Weights of a small transformer language model.
Size: 14 layers, width 256, 8 heads of 32, MLP 1024 squared ReLU, vocabulary 8192, 21.5M parameters.
Architecture: RMSNorm before each block, rotary positions, embeddings untied during training, normalized queries and keys, paired heads, gated attention, value embeddings, skips across layers, capped logits.
Each number is 200 + 20 x the weight over its row's rms, rounded and kept within 0 to 999. Layers, rows and columns count from 0. The size before them is the row's rms in percent of the matrix's.

# up: layer 8 MLP up, 1024x256, rms 0.0996, rows 736-762, columns 0-127
# down: layer 8 MLP down (transposed), 1024x256, rms 0.0907, rows 736-762, columns 0-127
up736,067,215,192,208,227,218,172,220,175,179,219,244,232,175,231,189,203,198,207,193,228,175,217,224,194,159,201,195,197,211,197,173,211,219,222,175,200,189,200,179,189,186,223,181,228,189,244,218,203,223,167,211,214,160,184,196,179,197,218,168,194,165,214,148,182,207,196,157,197,225,192,208,188,188,181,217,190,198,223,172,192,174,232,223,193,188,187,211,221,207,210,218,247,207,186,216,225,194,169,182,207,207,202,183,196,210,168,173,198,194,220,185,214,231,211,196,200,143,194,183,212,207,179,207,208,255,204,195,178
down736,063,191,197,198,209,231,237,219,207,182,195,204,186,178,182,218,195,219,234,211,214,203,217,179,189,184,185,215,197,202,196,219,203,186,222,191,156,152,217,175,218,186,205,194,221,206,194,225,218,206,183,195,230,248,187,193,195,204,185,216,193,211,206,196,238,219,191,224,164,199,194,166,211,208,163,193,229,200,189,201,223,211,192,223,206,176,189,158,211,202,213,214,180,228,200,218,225,202,171,203,197,193,185,234,182,182,249,148,213,193,216,192,194,219,216,169,234,228,166,194,184,189,204,181,213,188,169,181,203
up737,112,236,220,183,193,198,195,202,167,178,219,218,209,197,207,191,171,214,174,173,186,203,208,210,222,166,197,198,195,210,203,208,192,210,240,161,178,211,212,178,203,198,186,182,228,186,216,203,206,225,181,209,209,208,204,213,151,188,198,206,173,168,201,187,208,200,215,184,206,209,196,203,188,236,207,170,196,161,247,186,192,189,237,212,201,192,209,207,224,214,203,232,199,209,157,200,209,180,210,202,222,192,186,191,220,184,161,193,180,219,176,195,164,212,205,185,229,172,166,178,185,200,214,209,200,233,195,205,143
down737,118,212,209,217,213,172,188,175,196,220,187,185,210,173,201,183,189,211,197,209,189,187,186,190,182,208,167,186,179,197,226,197,219,195,201,192,214,198,154,193,213,187,179,200,184,211,183,219,205,194,182,160,186,206,196,170,190,167,215,204,158,194,222,226,204,187,196,173,231,154,168,177,194,177,171,222,214,182,185,168,199,218,208,245,227,215,184,176,212,214,165,230,208,208,216,229,186,195,236,170,188,187,201,187,216,192,194,200,157,206,214,208,207,172,154,211,181,239,186,191,178,215,223,223,170,218,153,205,212
up738,119,201,230,188,215,223,170,193,191,193,226,205,218,179,216,210,215,204,182,221,208,180,171,213,198,190,206,175,207,193,218,182,218,252,234,177,177,222,250,199,221,192,206,182,185,187,188,222,231,187,193,188,192,188,186,209,167,201,173,176,197,228,178,189,226,213,179,216,225,220,201,192,219,209,175,218,203,192,183,174,221,202,210,208,227,190,181,230,209,200,220,185,215,161,217,206,217,196,149,191,188,194,215,173,216,196,173,190,186,206,195,204,193,217,181,220,177,191,166,200,217,211,217,171,228,246,186,198,170
down738,120,195,229,170,194,180,200,201,172,185,245,255,179,205,204,212,199,179,196,207,185,237,186,196,216,209,201,172,221,227,194,248,234,184,177,224,179,227,182,185,209,176,183,216,226,208,236,229,224,179,212,194,194,202,197,215,215,213,176,204,166,196,191,192,174,185,206,198,198,171,206,187,209,202,170,231,189,225,200,245,210,202,194,176,168,199,178,194,209,226,205,241,205,189,197,188,180,203,235,207,218,204,173,213,180,223,197,216,192,203,216,214,194,193,178,181,228,194,221,214,206,194,203,222,180,197,205,190,223
up739,043,220,202,187,210,226,189,189,191,206,225,237,226,190,201,185,203,188,191,180,209,195,209,206,174,202,218,170,206,213,187,197,207,202,234,191,184,180,200,199,199,187,196,209,247,203,199,209,220,207,190,183,213,164,215,188,191,240,182,174,189,191,176,160,203,225,201,192,194,210,205,241,178,228,213,198,197,178,226,174,206,184,174,203,203,164,213,202,198,215,212,193,230,199,193,195,212,228,162,191,204,227,206,182,190,209,183,171,192,224,196,144,167,208,216,174,214,166,195,181,169,225,195,207,169,217,185,186,175
down739,040,198,224,236,190,198,173,218,200,181,196,207,212,147,185,191,198,208,190,202,193,184,186,191,221,207,205,215,210,212,218,198,187,210,170,202,194,222,201,193,228,202,201,199,189,189,178,180,187,209,204,177,178,208,191,221,193,192,249,220,209,228,242,221,211,189,208,210,181,181,206,206,203,220,219,198,200,202,197,231,184,168,198,188,200,199,198,174,198,208,204,220,178,193,208,193,202,206,244,197,186,215,193,209,192,199,227,214,206,198,236,200,219,210,220,192,198,231,175,216,213,162,216,230,218,177,162,188,196
up740,124,212,163,196,199,187,185,200,199,204,211,222,205,170,219,160,204,202,192,192,243,193,214,206,195,221,190,204,201,219,141,176,206,198,208,185,174,229,194,204,206,195,240,172,238,145,179,228,182,172,165,226,172,197,187,197,181,216,190,192,209,198,188,165,230,181,195,217,154,201,216,224,215,194,178,217,203,181,197,172,185,210,216,194,191,198,200,206,175,230,199,211,187,170,174,242,204,199,170,180,230,192,197,199,156,185,191,198,160,208,192,183,210,190,203,213,196,141,184,192,220,199,189,206,220,229,220,226,190
down740,131,204,174,147,191,171,223,203,214,184,207,179,192,232,201,191,232,250,242,214,194,215,190,184,188,222,171,231,221,169,185,169,203,211,232,182,210,218,223,200,210,189,183,203,186,215,204,188,182,202,210,197,163,219,226,189,189,236,188,208,211,202,192,217,193,182,194,209,224,177,196,195,198,203,178,193,238,152,223,173,202,196,214,195,178,186,212,228,216,215,198,239,204,167,203,171,201,193,157,194,221,175,250,183,206,205,164,203,189,200,205,179,211,210,190,183,208,181,213,224,198,214,198,207,209,187,195,195,172
up741,058,203,219,203,203,223,184,206,182,181,227,245,217,176,202,194,205,195,165,191,227,174,255,207,181,204,201,194,216,207,201,214,182,220,180,186,184,172,200,172,178,175,240,197,231,195,207,224,212,195,179,213,196,189,173,224,178,205,194,190,175,188,188,219,204,205,195,211,198,230,186,231,163,188,202,182,189,180,217,147,198,187,192,224,189,188,185,199,208,192,196,202,223,209,204,198,219,210,143,176,197,197,193,188,158,203,176,184,194,218,213,156,199,218,210,168,201,161,205,194,206,203,207,196,213,244,198,157,189
down741,046,174,203,199,166,213,168,163,198,206,215,190,204,217,229,232,165,202,224,196,209,256,210,186,192,189,194,203,209,201,200,199,198,218,221,183,176,188,206,192,223,195,203,224,222,181,189,204,201,219,181,181,194,207,225,185,182,201,171,221,179,205,188,220,250,183,223,179,181,216,181,212,177,215,168,224,200,210,171,244,199,194,180,185,178,231,234,205,208,220,198,210,211,213,172,165,206,195,199,216,188,168,174,189,199,177,207,174,175,174,191,191,208,164,208,228,170,188,195,217,175,164,185,200,185,186,231,194,203
up742,088,182,183,179,201,224,196,214,189,198,193,218,207,190,227,201,206,189,218,216,263,181,214,211,197,179,218,178,175,224,213,194,193,230,225,199,214,202,186,179,191,185,197,188,220,194,201,223,203,184,180,201,177,172,206,205,152,210,176,157,197,168,159,170,169,200,202,161,214,202,170,191,217,224,197,224,185,225,206,166,196,200,192,211,180,155,224,192,200,199,226,217,236,197,208,191,180,192,177,167,204,199,214,180,208,226,206,208,177,232,230,201,178,193,177,205,234,187,200,204,184,205,213,181,193,198,180,204,199
down742,081,228,181,219,211,193,200,191,187,193,209,187,198,244,212,188,208,203,235,225,226,211,176,201,205,219,231,190,182,182,200,210,236,158,166,244,199,225,176,215,175,217,181,158,171,177,225,212,214,187,221,187,245,183,226,217,192,203,180,206,214,196,198,204,203,217,189,180,210,179,203,208,187,217,186,185,206,184,189,204,218,207,201,215,171,241,203,191,237,207,208,183,204,226,202,170,208,174,225,194,248,177,221,210,214,146,208,199,171,180,193,206,198,208,224,192,221,217,190,202,186,223,209,187,190,162,192,240,212
up743,105,200,214,205,213,203,157,176,180,214,222,223,236,217,197,197,195,218,231,230,198,195,204,215,194,175,220,173,197,212,165,214,227,197,187,199,207,162,224,198,203,176,225,227,188,194,232,173,222,213,185,194,224,168,180,222,214,180,184,163,211,185,228,208,203,223,185,185,183,211,207,220,174,203,198,187,237,195,199,167,198,197,200,215,216,211,182,212,211,217,200,204,197,188,183,204,195,193,186,212,197,197,221,208,172,227,198,176,163,216,239,193,161,186,211,192,188,178,204,195,140,207,181,209,183,241,218,189,199
down743,108,182,241,209,194,183,240,210,200,212,187,201,180,186,210,215,205,160,211,216,182,233,209,218,200,190,211,207,223,221,187,187,166,214,210,220,178,189,204,182,202,180,229,231,195,210,184,186,202,230,204,209,230,228,188,197,211,191,180,203,203,205,188,223,233,228,205,199,242,195,204,200,202,189,223,176,216,200,174,215,185,202,155,206,208,153,185,181,207,190,208,197,166,192,200,208,183,217,192,181,166,228,160,197,211,261,199,196,216,214,204,150,180,209,205,182,209,206,207,215,218,225,167,216,171,183,185,188,236
up744,045,212,187,201,239,226,208,213,194,201,248,235,219,202,211,164,197,198,190,193,236,231,194,242,183,210,221,175,208,229,187,200,212,206,209,188,186,196,225,169,196,176,211,192,240,187,196,193,231,212,190,208,209,198,208,202,181,197,200,197,188,182,172,192,212,211,175,196,209,225,191,250,176,212,182,178,196,200,212,205,195,190,198,227,200,180,213,226,206,217,217,173,230,189,193,210,202,222,147,205,191,196,207,171,151,217,164,209,190,195,197,206,213,214,194,174,187,143,194,184,195,219,172,195,199,247,179,148,175
down744,045,204,170,191,193,140,194,191,241,209,173,204,212,195,194,223,195,223,230,208,164,203,237,176,165,168,200,190,212,182,221,227,216,186,221,226,192,196,213,173,217,211,224,184,182,209,196,216,217,195,178,220,215,232,189,172,203,173,208,229,173,209,248,214,196,210,196,193,215,193,184,166,215,228,243,196,210,177,169,208,183,207,211,222,178,201,195,184,220,225,204,173,209,184,176,214,215,199,223,224,229,159,198,172,213,215,177,202,207,180,209,219,190,202,205,220,190,197,202,246,233,217,192,210,206,218,206,190,197
up745,091,199,211,202,222,198,168,215,199,207,200,233,235,196,219,226,186,173,171,165,206,186,220,199,169,196,222,211,198,223,193,197,161,195,202,207,189,214,194,179,231,172,197,170,198,204,187,224,176,170,169,219,184,201,200,209,173,203,206,171,221,204,203,196,204,169,173,185,179,180,172,246,183,235,195,145,180,149,165,182,196,205,170,208,213,190,192,210,190,223,215,202,189,197,190,232,172,195,176,188,207,178,169,207,181,196,229,213,210,205,211,150,248,190,196,184,230,208,222,181,205,206,211,231,217,208,205,183,194
down745,094,201,214,215,209,214,216,178,173,202,202,181,194,211,193,194,163,189,210,208,195,164,202,221,217,196,222,217,210,179,221,191,175,196,200,169,194,189,201,186,202,220,195,177,193,185,195,203,189,184,198,179,185,205,190,202,191,189,208,185,229,210,238,182,191,187,198,224,182,206,165,231,189,188,224,143,215,185,167,194,222,173,179,213,208,206,219,203,213,232,224,201,198,223,203,181,190,217,178,208,216,182,221,162,174,219,218,206,243,216,187,195,239,195,182,223,206,173,220,195,222,169,202,205,190,204,212,198,222
up746,085,217,193,187,202,218,201,188,202,187,198,209,195,190,187,206,216,182,217,198,189,186,231,254,204,188,231,220,232,230,179,181,208,172,225,228,241,214,199,222,205,171,200,213,193,233,148,221,182,166,170,198,216,223,199,195,179,181,203,212,236,213,168,212,202,223,177,240,195,222,194,211,196,194,186,215,202,175,205,206,201,177,186,216,213,191,218,198,184,226,215,222,196,191,182,191,210,238,188,198,184,171,219,191,165,175,211,176,183,169,215,187,180,226,234,192,194,171,203,181,206,222,206,207,218,189,187,168,179
down746,084,232,195,203,205,223,182,203,224,183,217,221,227,196,197,200,213,203,196,200,200,212,205,235,232,185,216,214,172,213,182,225,181,179,191,192,219,200,193,223,222,202,204,157,219,216,196,245,205,189,214,211,178,199,215,210,207,200,209,218,190,224,194,182,210,187,201,169,242,206,223,170,210,190,214,183,233,213,201,189,181,193,230,206,175,227,186,185,201,204,173,205,221,184,183,200,204,206,218,235,210,180,223,238,181,242,231,198,206,188,173,198,195,184,211,216,220,223,174,167,208,223,213,206,195,195,203,206,201
up747,064,190,200,203,218,228,185,209,187,187,225,232,215,160,207,177,196,185,186,188,208,214,242,224,169,191,191,199,191,208,162,181,201,211,223,201,197,151,187,184,191,178,231,192,208,193,207,206,212,228,185,206,221,196,204,209,160,206,184,176,207,190,200,199,197,238,199,187,185,212,179,255,191,193,173,197,194,183,205,181,189,192,199,208,211,174,202,217,218,217,208,215,195,197,212,198,207,229,164,206,198,214,195,182,204,194,164,191,200,221,220,170,221,242,201,205,213,150,189,186,180,214,172,200,185,211,205,183,185
down747,058,197,192,204,189,194,194,203,197,192,209,194,204,226,190,218,230,182,185,240,214,207,211,199,209,238,212,187,200,211,176,201,207,179,190,198,177,198,195,191,193,209,165,189,198,188,238,182,203,213,251,202,219,172,184,221,167,204,213,209,180,189,193,209,166,183,186,201,203,204,218,212,239,213,206,215,173,199,213,223,180,196,236,160,163,211,204,226,177,171,188,132,252,190,213,225,197,200,209,164,210,190,186,207,192,178,210,255,201,197,187,201,170,201,220,188,192,179,202,171,218,212,196,213,193,221,200,240,211
up748,102,208,217,156,187,204,190,172,202,204,213,204,214,235,179,196,233,202,170,179,219,209,239,241,159,192,203,174,188,190,186,216,194,187,200,203,187,215,209,192,208,219,201,144,181,173,209,199,198,200,215,155,180,161,201,191,173,230,176,182,226,188,183,185,184,224,165,206,195,182,216,263,202,219,215,150,215,166,223,178,189,234,212,185,203,228,176,199,212,214,205,205,211,188,201,214,210,216,206,177,235,210,190,163,209,190,163,171,190,223,183,189,207,222,205,220,205,173,213,184,196,190,208,246,217,241,217,220,187
down748,107,234,224,204,231,195,224,186,199,223,181,217,215,220,192,183,220,231,195,230,200,219,195,204,194,194,208,181,223,190,209,203,211,178,159,201,174,187,213,198,201,187,195,195,207,196,218,191,194,190,189,232,189,203,193,161,182,180,183,208,213,216,218,194,218,215,167,206,198,196,183,208,224,172,233,203,208,194,212,178,188,210,213,216,217,222,187,214,223,225,184,191,232,207,193,190,188,211,273,196,193,207,202,206,221,203,239,222,199,194,216,183,195,203,218,208,183,231,197,184,220,198,196,175,212,214,211,186,175
up749,069,220,190,199,222,204,201,208,194,182,217,242,208,181,230,192,216,174,214,176,216,204,196,245,206,167,207,191,187,212,216,171,196,188,215,186,195,219,213,179,215,182,220,209,226,166,237,229,228,206,180,184,206,195,207,215,174,178,233,176,208,206,187,192,199,218,176,190,213,208,188,237,204,245,183,167,231,192,231,185,190,183,205,211,216,191,203,224,195,213,215,237,221,223,191,200,199,198,173,185,183,172,199,202,198,191,185,206,196,208,210,185,184,221,217,204,189,182,202,174,192,232,212,189,187,241,212,193,192
down749,062,158,190,203,176,208,192,226,193,210,193,203,166,167,187,196,211,185,207,191,196,202,162,221,199,208,191,192,196,197,174,220,189,242,213,197,242,210,181,201,223,213,213,194,174,206,162,205,195,195,210,175,157,200,208,190,166,188,219,200,196,244,197,189,175,179,199,219,188,164,194,211,190,209,194,184,247,217,190,202,218,218,193,206,210,190,208,235,224,210,173,180,204,172,182,200,213,203,196,187,201,194,207,212,185,223,223,226,214,218,206,214,230,174,212,223,189,192,211,188,218,159,210,220,245,187,181,179,209
up750,101,222,172,181,189,183,194,246,195,194,200,221,187,180,195,194,210,213,192,198,228,208,228,202,194,186,204,200,200,206,177,193,167,203,201,194,178,212,183,202,204,171,167,179,211,179,186,195,192,229,190,214,207,186,234,197,221,215,193,211,171,177,196,205,196,185,198,200,196,211,174,236,211,245,208,168,212,195,181,192,200,220,220,197,215,156,230,203,202,219,202,222,218,211,188,185,190,196,204,188,180,229,192,234,201,188,204,189,166,233,186,209,206,239,190,218,196,181,198,206,192,188,200,190,231,229,232,177,190
down750,104,212,195,214,206,151,183,202,226,181,196,202,201,215,181,213,190,153,177,235,188,181,197,223,192,217,203,192,183,226,210,206,202,196,197,214,182,187,192,211,209,166,191,209,205,201,205,204,166,238,220,175,148,186,213,183,234,171,186,197,173,206,207,194,151,208,206,237,173,195,202,205,208,206,194,232,218,216,188,199,203,189,173,177,204,213,180,185,214,244,203,205,186,192,198,192,198,172,170,193,209,190,175,188,210,203,184,163,183,196,183,208,192,235,188,208,188,203,152,206,220,177,200,202,225,181,169,229,193
up751,082,205,165,184,201,195,164,191,208,194,198,212,222,186,226,193,198,205,178,182,210,211,217,241,176,160,190,172,173,204,190,173,220,242,196,171,207,197,160,178,200,178,199,206,199,175,177,222,195,209,160,236,206,176,203,191,196,180,189,193,193,204,211,178,213,209,189,170,229,194,194,196,194,218,189,170,202,211,215,164,160,183,200,199,192,153,214,215,231,227,186,212,171,232,184,195,180,204,173,182,195,187,233,149,166,202,188,170,178,189,228,165,230,188,197,187,207,139,169,172,201,201,172,180,199,197,190,195,187
down751,083,212,210,222,234,197,160,180,192,193,219,184,236,179,218,199,222,223,195,198,201,171,199,208,198,222,201,212,171,183,189,230,237,214,189,165,181,193,229,169,202,224,171,221,191,201,200,201,204,218,200,195,224,161,180,219,203,196,156,214,233,222,202,212,174,209,183,184,216,177,215,214,218,175,209,174,199,179,217,188,198,210,213,184,223,183,178,182,190,170,209,223,205,196,188,182,204,230,184,191,167,201,182,198,183,191,189,222,206,201,183,213,159,218,225,221,210,215,248,176,190,241,205,203,194,188,193,220,210
up752,094,208,203,202,220,221,205,194,194,206,208,225,197,178,173,173,227,198,193,175,220,190,225,241,126,202,202,203,198,195,190,195,162,205,198,233,199,189,230,150,173,200,212,200,188,179,208,191,237,192,197,168,184,188,195,191,180,235,229,155,174,204,225,201,241,226,187,176,215,203,212,190,187,245,194,203,200,197,212,217,219,173,209,197,195,190,204,205,200,190,188,207,200,163,220,202,192,184,190,198,218,202,188,218,212,182,209,199,186,229,202,166,201,198,188,201,195,211,235,149,191,229,188,247,160,207,168,165,188
down752,092,198,219,197,184,191,169,196,194,198,195,190,207,179,207,193,205,173,241,170,222,222,239,171,234,194,188,216,194,197,187,186,218,174,215,190,203,149,202,210,199,195,191,234,180,219,209,193,176,211,207,162,225,241,181,208,186,215,192,230,190,186,213,196,220,171,203,163,173,148,200,205,190,197,210,206,210,213,188,229,237,200,194,219,215,206,202,208,195,179,235,219,188,200,222,197,182,210,192,166,196,189,220,204,203,227,197,199,197,189,244,191,197,217,211,239,203,182,217,197,188,225,196,201,238,218,211,224,209
up753,107,226,210,205,217,198,202,194,186,178,198,205,212,179,227,173,232,210,215,191,177,209,199,186,204,179,225,192,235,217,200,217,184,233,205,171,184,223,198,192,205,176,216,201,201,241,202,212,215,209,201,219,226,184,212,212,197,202,213,162,181,235,202,165,202,178,188,153,182,209,240,211,197,204,212,229,216,187,207,182,222,192,215,228,229,209,199,226,202,226,204,232,238,196,215,187,240,209,199,176,200,242,203,213,169,256,225,188,179,225,200,171,201,197,196,195,178,210,194,174,196,223,211,196,188,205,217,196,154
down753,111,202,218,232,223,199,193,195,174,203,218,168,215,200,178,206,203,200,180,190,187,194,157,189,203,169,208,199,220,158,207,178,156,200,205,204,179,166,190,193,201,218,190,218,213,197,236,200,189,191,154,212,209,215,181,222,195,169,214,202,209,211,227,198,167,186,165,214,196,192,197,213,229,222,186,211,190,173,186,212,215,214,199,230,237,177,261,224,211,211,206,220,169,198,226,191,161,220,264,215,185,178,212,218,229,214,222,194,190,217,198,181,161,161,201,200,231,213,182,209,178,191,159,224,194,199,215,237,173
up754,107,187,169,202,208,185,203,191,200,169,189,212,191,229,211,213,196,206,171,217,209,197,203,236,187,192,188,164,168,191,212,197,209,232,217,233,173,185,209,198,214,198,204,188,212,207,229,249,226,199,197,187,201,198,236,191,196,219,202,217,202,204,162,212,226,189,198,204,219,256,212,183,227,196,200,214,236,216,220,199,206,222,181,237,181,178,184,193,187,252,190,211,186,170,189,225,189,203,198,224,224,198,226,196,162,222,159,217,210,196,223,175,220,213,236,202,200,183,172,200,230,214,202,191,197,225,176,188,192
down754,109,214,177,213,207,222,199,191,241,152,168,191,167,163,184,180,216,193,215,207,179,217,185,200,214,191,186,213,186,177,179,186,223,234,194,191,189,174,189,207,201,181,232,188,204,194,202,204,206,238,235,181,211,184,240,193,238,171,207,209,195,169,196,240,208,212,214,189,241,194,199,135,214,189,185,233,218,206,193,161,192,213,189,194,197,246,194,175,173,221,151,226,206,206,203,185,219,202,189,189,184,195,193,214,171,168,220,179,153,178,226,205,186,200,182,197,195,182,177,182,176,197,205,176,202,181,199,205,182
up755,109,235,175,189,200,191,173,208,191,152,231,226,232,193,239,191,222,199,216,175,215,178,206,199,202,181,224,191,194,241,201,222,170,185,215,197,216,174,175,167,189,185,196,207,198,188,188,215,217,211,206,198,213,161,197,200,179,202,191,200,215,209,233,206,154,203,184,220,134,205,153,217,186,200,190,193,178,198,230,188,214,220,186,211,223,179,184,210,188,251,264,217,225,170,219,199,224,209,200,210,229,182,204,189,174,216,188,225,215,196,226,169,202,221,192,204,187,210,202,223,191,202,177,222,174,203,190,212,198
down755,110,211,216,220,225,194,207,151,197,212,183,214,255,173,215,203,198,181,208,153,198,189,204,214,181,200,234,178,203,230,189,212,207,219,190,199,198,196,175,176,231,212,194,217,199,190,210,188,215,174,214,237,226,211,185,228,192,213,201,201,223,206,183,170,172,224,191,173,217,204,169,207,183,183,179,213,180,229,190,205,183,190,186,168,190,217,183,202,192,206,203,183,190,256,196,192,226,217,199,228,210,164,228,259,191,210,183,174,205,186,202,184,213,165,199,191,220,185,187,212,236,230,196,221,194,182,198,210,223
up756,104,174,189,198,220,186,219,215,186,211,221,192,190,243,180,202,157,199,200,197,210,228,228,187,208,225,187,192,190,240,195,201,178,212,224,188,191,223,217,211,215,188,215,191,211,209,229,224,215,182,145,227,211,199,208,240,188,227,215,199,202,236,177,208,216,195,201,218,199,206,164,202,198,192,169,214,161,217,198,205,222,193,168,227,189,206,194,233,233,189,192,207,238,211,211,193,207,217,172,179,168,189,177,189,187,202,153,184,157,197,239,184,235,195,176,181,196,213,181,228,209,220,189,212,145,209,186,196,192
down756,107,213,199,177,186,194,203,211,185,198,214,211,205,230,209,189,170,199,186,219,174,225,172,161,231,194,211,181,214,248,215,194,205,205,196,178,230,210,147,175,222,218,198,209,204,209,189,220,175,173,231,189,182,213,198,156,200,204,210,187,209,214,190,201,199,171,208,171,235,201,183,193,178,227,196,203,220,187,201,234,186,203,148,195,175,233,207,174,180,202,212,235,191,203,181,181,185,177,206,196,187,182,213,192,214,225,215,231,183,181,188,206,217,216,183,197,205,220,180,217,210,182,188,198,236,208,194,221,209
up757,109,203,218,209,199,211,180,219,205,197,200,215,212,192,168,206,163,187,234,169,214,205,217,231,170,187,235,201,241,222,203,203,189,211,209,172,193,194,207,207,186,190,183,187,219,200,215,211,219,201,190,239,205,221,199,217,173,198,189,208,180,228,206,191,203,212,150,210,170,211,200,190,209,169,228,163,168,179,210,177,201,184,221,193,201,187,219,233,174,178,276,204,206,189,190,204,222,199,192,218,233,200,164,178,193,226,192,215,223,207,212,147,177,196,178,178,220,194,240,156,201,234,183,214,213,193,214,179,195
down757,112,193,213,197,184,217,187,198,178,222,209,230,207,183,180,203,204,217,184,177,212,202,208,206,190,147,202,176,218,167,191,186,211,159,208,224,194,162,205,227,192,218,228,172,180,239,182,202,217,212,191,183,211,211,192,214,195,226,200,199,166,199,197,207,150,181,173,194,200,230,217,225,176,225,213,195,198,213,214,174,197,173,195,200,167,182,200,220,178,201,181,187,200,210,172,217,191,206,191,183,183,216,188,176,220,241,184,196,169,225,192,218,206,166,183,211,219,168,211,203,264,198,191,232,199,229,219,192,210
up758,062,203,209,216,206,229,176,215,205,176,194,221,222,189,221,186,169,180,198,177,208,195,244,219,204,212,209,224,192,213,190,169,191,216,207,230,198,177,218,180,209,188,245,173,231,212,215,239,222,227,190,188,204,183,190,208,185,212,194,159,197,207,194,149,200,195,190,206,170,209,219,194,179,194,239,195,191,170,239,206,203,197,233,209,214,175,224,231,194,216,185,197,200,176,202,239,198,200,181,206,211,196,192,185,209,200,178,181,198,234,206,163,210,189,215,191,194,179,219,205,186,225,207,205,181,236,197,185,190
down758,057,227,197,216,215,212,180,182,199,137,195,169,220,199,177,175,182,248,204,230,187,213,199,223,224,212,208,174,210,196,214,198,204,177,182,227,215,189,197,182,173,205,195,216,191,217,213,221,227,224,186,211,200,181,214,225,198,175,220,194,213,185,191,211,228,215,205,171,196,216,209,191,221,221,219,205,232,178,224,180,197,234,235,198,205,178,228,207,221,199,219,211,220,183,204,203,172,226,171,206,199,173,179,198,201,191,166,206,202,217,225,182,196,200,210,195,226,189,223,211,219,194,159,202,199,194,228,207,179
up759,044,213,189,229,225,226,193,210,179,157,204,238,241,172,232,185,207,165,190,188,198,210,211,189,195,203,243,181,195,209,204,177,216,207,231,176,203,198,201,196,192,198,204,186,215,209,185,203,208,182,198,204,164,193,177,231,163,215,211,174,194,186,172,226,213,245,210,199,215,222,189,220,204,205,245,169,214,165,211,180,176,170,215,212,183,211,209,223,231,214,228,194,217,210,203,184,237,213,159,188,187,195,194,201,188,214,186,195,183,207,207,179,201,205,213,181,212,156,192,184,189,194,196,194,200,235,205,167,197
down759,034,204,231,223,172,217,166,157,203,230,197,197,235,212,173,206,218,178,214,195,179,218,199,201,209,242,174,169,190,192,213,184,192,199,202,216,184,227,190,222,173,222,186,198,196,186,220,208,166,195,186,215,185,220,207,261,216,223,178,192,194,209,233,219,180,223,190,224,209,170,189,208,214,213,178,208,214,247,204,205,215,236,178,189,180,190,208,211,210,208,197,229,211,213,209,219,208,227,216,224,192,176,217,183,201,199,162,199,230,164,217,166,233,184,183,209,179,229,203,227,207,214,230,205,164,202,179,186,222
up760,061,233,204,209,199,225,191,242,191,186,214,239,239,191,223,191,207,176,193,172,220,198,232,218,182,171,210,189,211,224,199,196,202,199,243,202,199,199,199,174,196,187,237,181,218,189,222,231,212,223,196,207,181,173,210,206,191,214,175,188,186,184,194,211,191,226,193,192,204,227,159,221,181,227,194,181,215,190,216,180,195,191,212,224,216,186,197,209,204,223,212,209,191,212,182,212,207,220,178,223,196,186,238,185,183,198,180,192,167,206,250,184,194,222,174,192,209,189,189,174,183,219,179,205,185,232,221,173,175
down760,057,203,191,214,192,175,209,215,200,203,183,192,194,210,165,228,209,206,219,202,186,211,200,241,177,216,230,201,199,218,176,219,207,219,187,222,195,194,206,218,188,234,166,179,203,198,196,209,222,195,160,215,192,196,224,218,192,199,154,214,194,185,237,201,222,217,183,187,155,211,174,210,219,196,173,174,188,181,216,192,178,216,185,204,201,194,191,215,209,245,212,200,216,198,228,182,180,186,190,224,242,167,176,199,231,195,200,177,199,195,243,227,210,209,239,196,208,206,208,187,188,185,184,195,220,205,188,188,181
up761,109,242,200,198,199,184,167,181,195,200,232,203,223,197,212,200,177,186,163,217,207,199,207,232,201,195,214,143,230,206,182,157,220,205,186,228,179,203,219,193,200,157,175,182,230,194,192,191,204,211,204,193,195,176,184,203,154,229,174,203,215,237,180,209,221,208,191,205,197,191,215,225,197,212,187,196,196,157,196,225,198,183,217,238,188,214,199,219,204,207,220,211,230,217,210,200,200,197,195,214,221,167,191,165,203,201,168,195,169,194,199,143,210,181,216,181,191,178,227,223,173,187,199,194,182,290,210,183,225
down761,110,193,207,210,217,210,166,148,205,196,161,235,231,229,255,199,222,221,227,222,177,247,210,177,191,170,187,194,231,209,160,188,217,194,211,199,205,168,199,200,192,188,182,227,179,207,151,216,216,207,182,200,187,213,172,157,209,208,181,209,220,220,217,195,195,187,216,194,216,222,204,200,197,161,210,172,187,183,174,186,180,215,165,184,210,188,211,208,225,216,198,190,206,193,196,190,186,186,158,183,162,226,224,216,224,196,244,226,195,151,206,196,188,201,191,215,183,221,206,201,211,170,154,191,180,215,198,193,250
up762,102,249,248,177,192,283,136,167,127,156,263,243,218,198,200,179,213,197,202,210,202,179,171,198,221,188,187,180,212,183,195,171,229,217,206,207,175,166,197,213,225,209,205,188,204,172,221,227,236,192,196,199,175,202,168,217,208,208,158,215,216,197,211,195,211,204,199,202,186,209,209,212,200,214,191,184,231,194,213,220,192,195,194,223,210,222,206,208,222,196,200,219,221,200,173,213,185,178,190,184,216,155,185,203,194,189,167,179,179,196,197,208,208,203,226,209,196,190,192,199,214,184,207,166,191,213,219,210,209
down762,108,152,143,228,222,154,201,186,228,223,141,171,206,190,191,208,191,208,214,206,200,217,225,216,184,196,218,198,201,204,195,178,175,211,199,202,208,223,192,192,167,201,218,190,233,207,170,195,185,200,197,195,214,213,221,234,184,195,229,176,208,182,205,210,196,214,198,180,209,196,200,178,168,203,209,186,215,238,185,197,195,200,210,210,181,156,221,194,234,226,196,189,184,210,233,194,209,241,224,199,209,240,186,180,182,205,255,219,244,178,186,164,205,205,234,167,188,194,214,211,176,149,199,209,207,212,172,183,188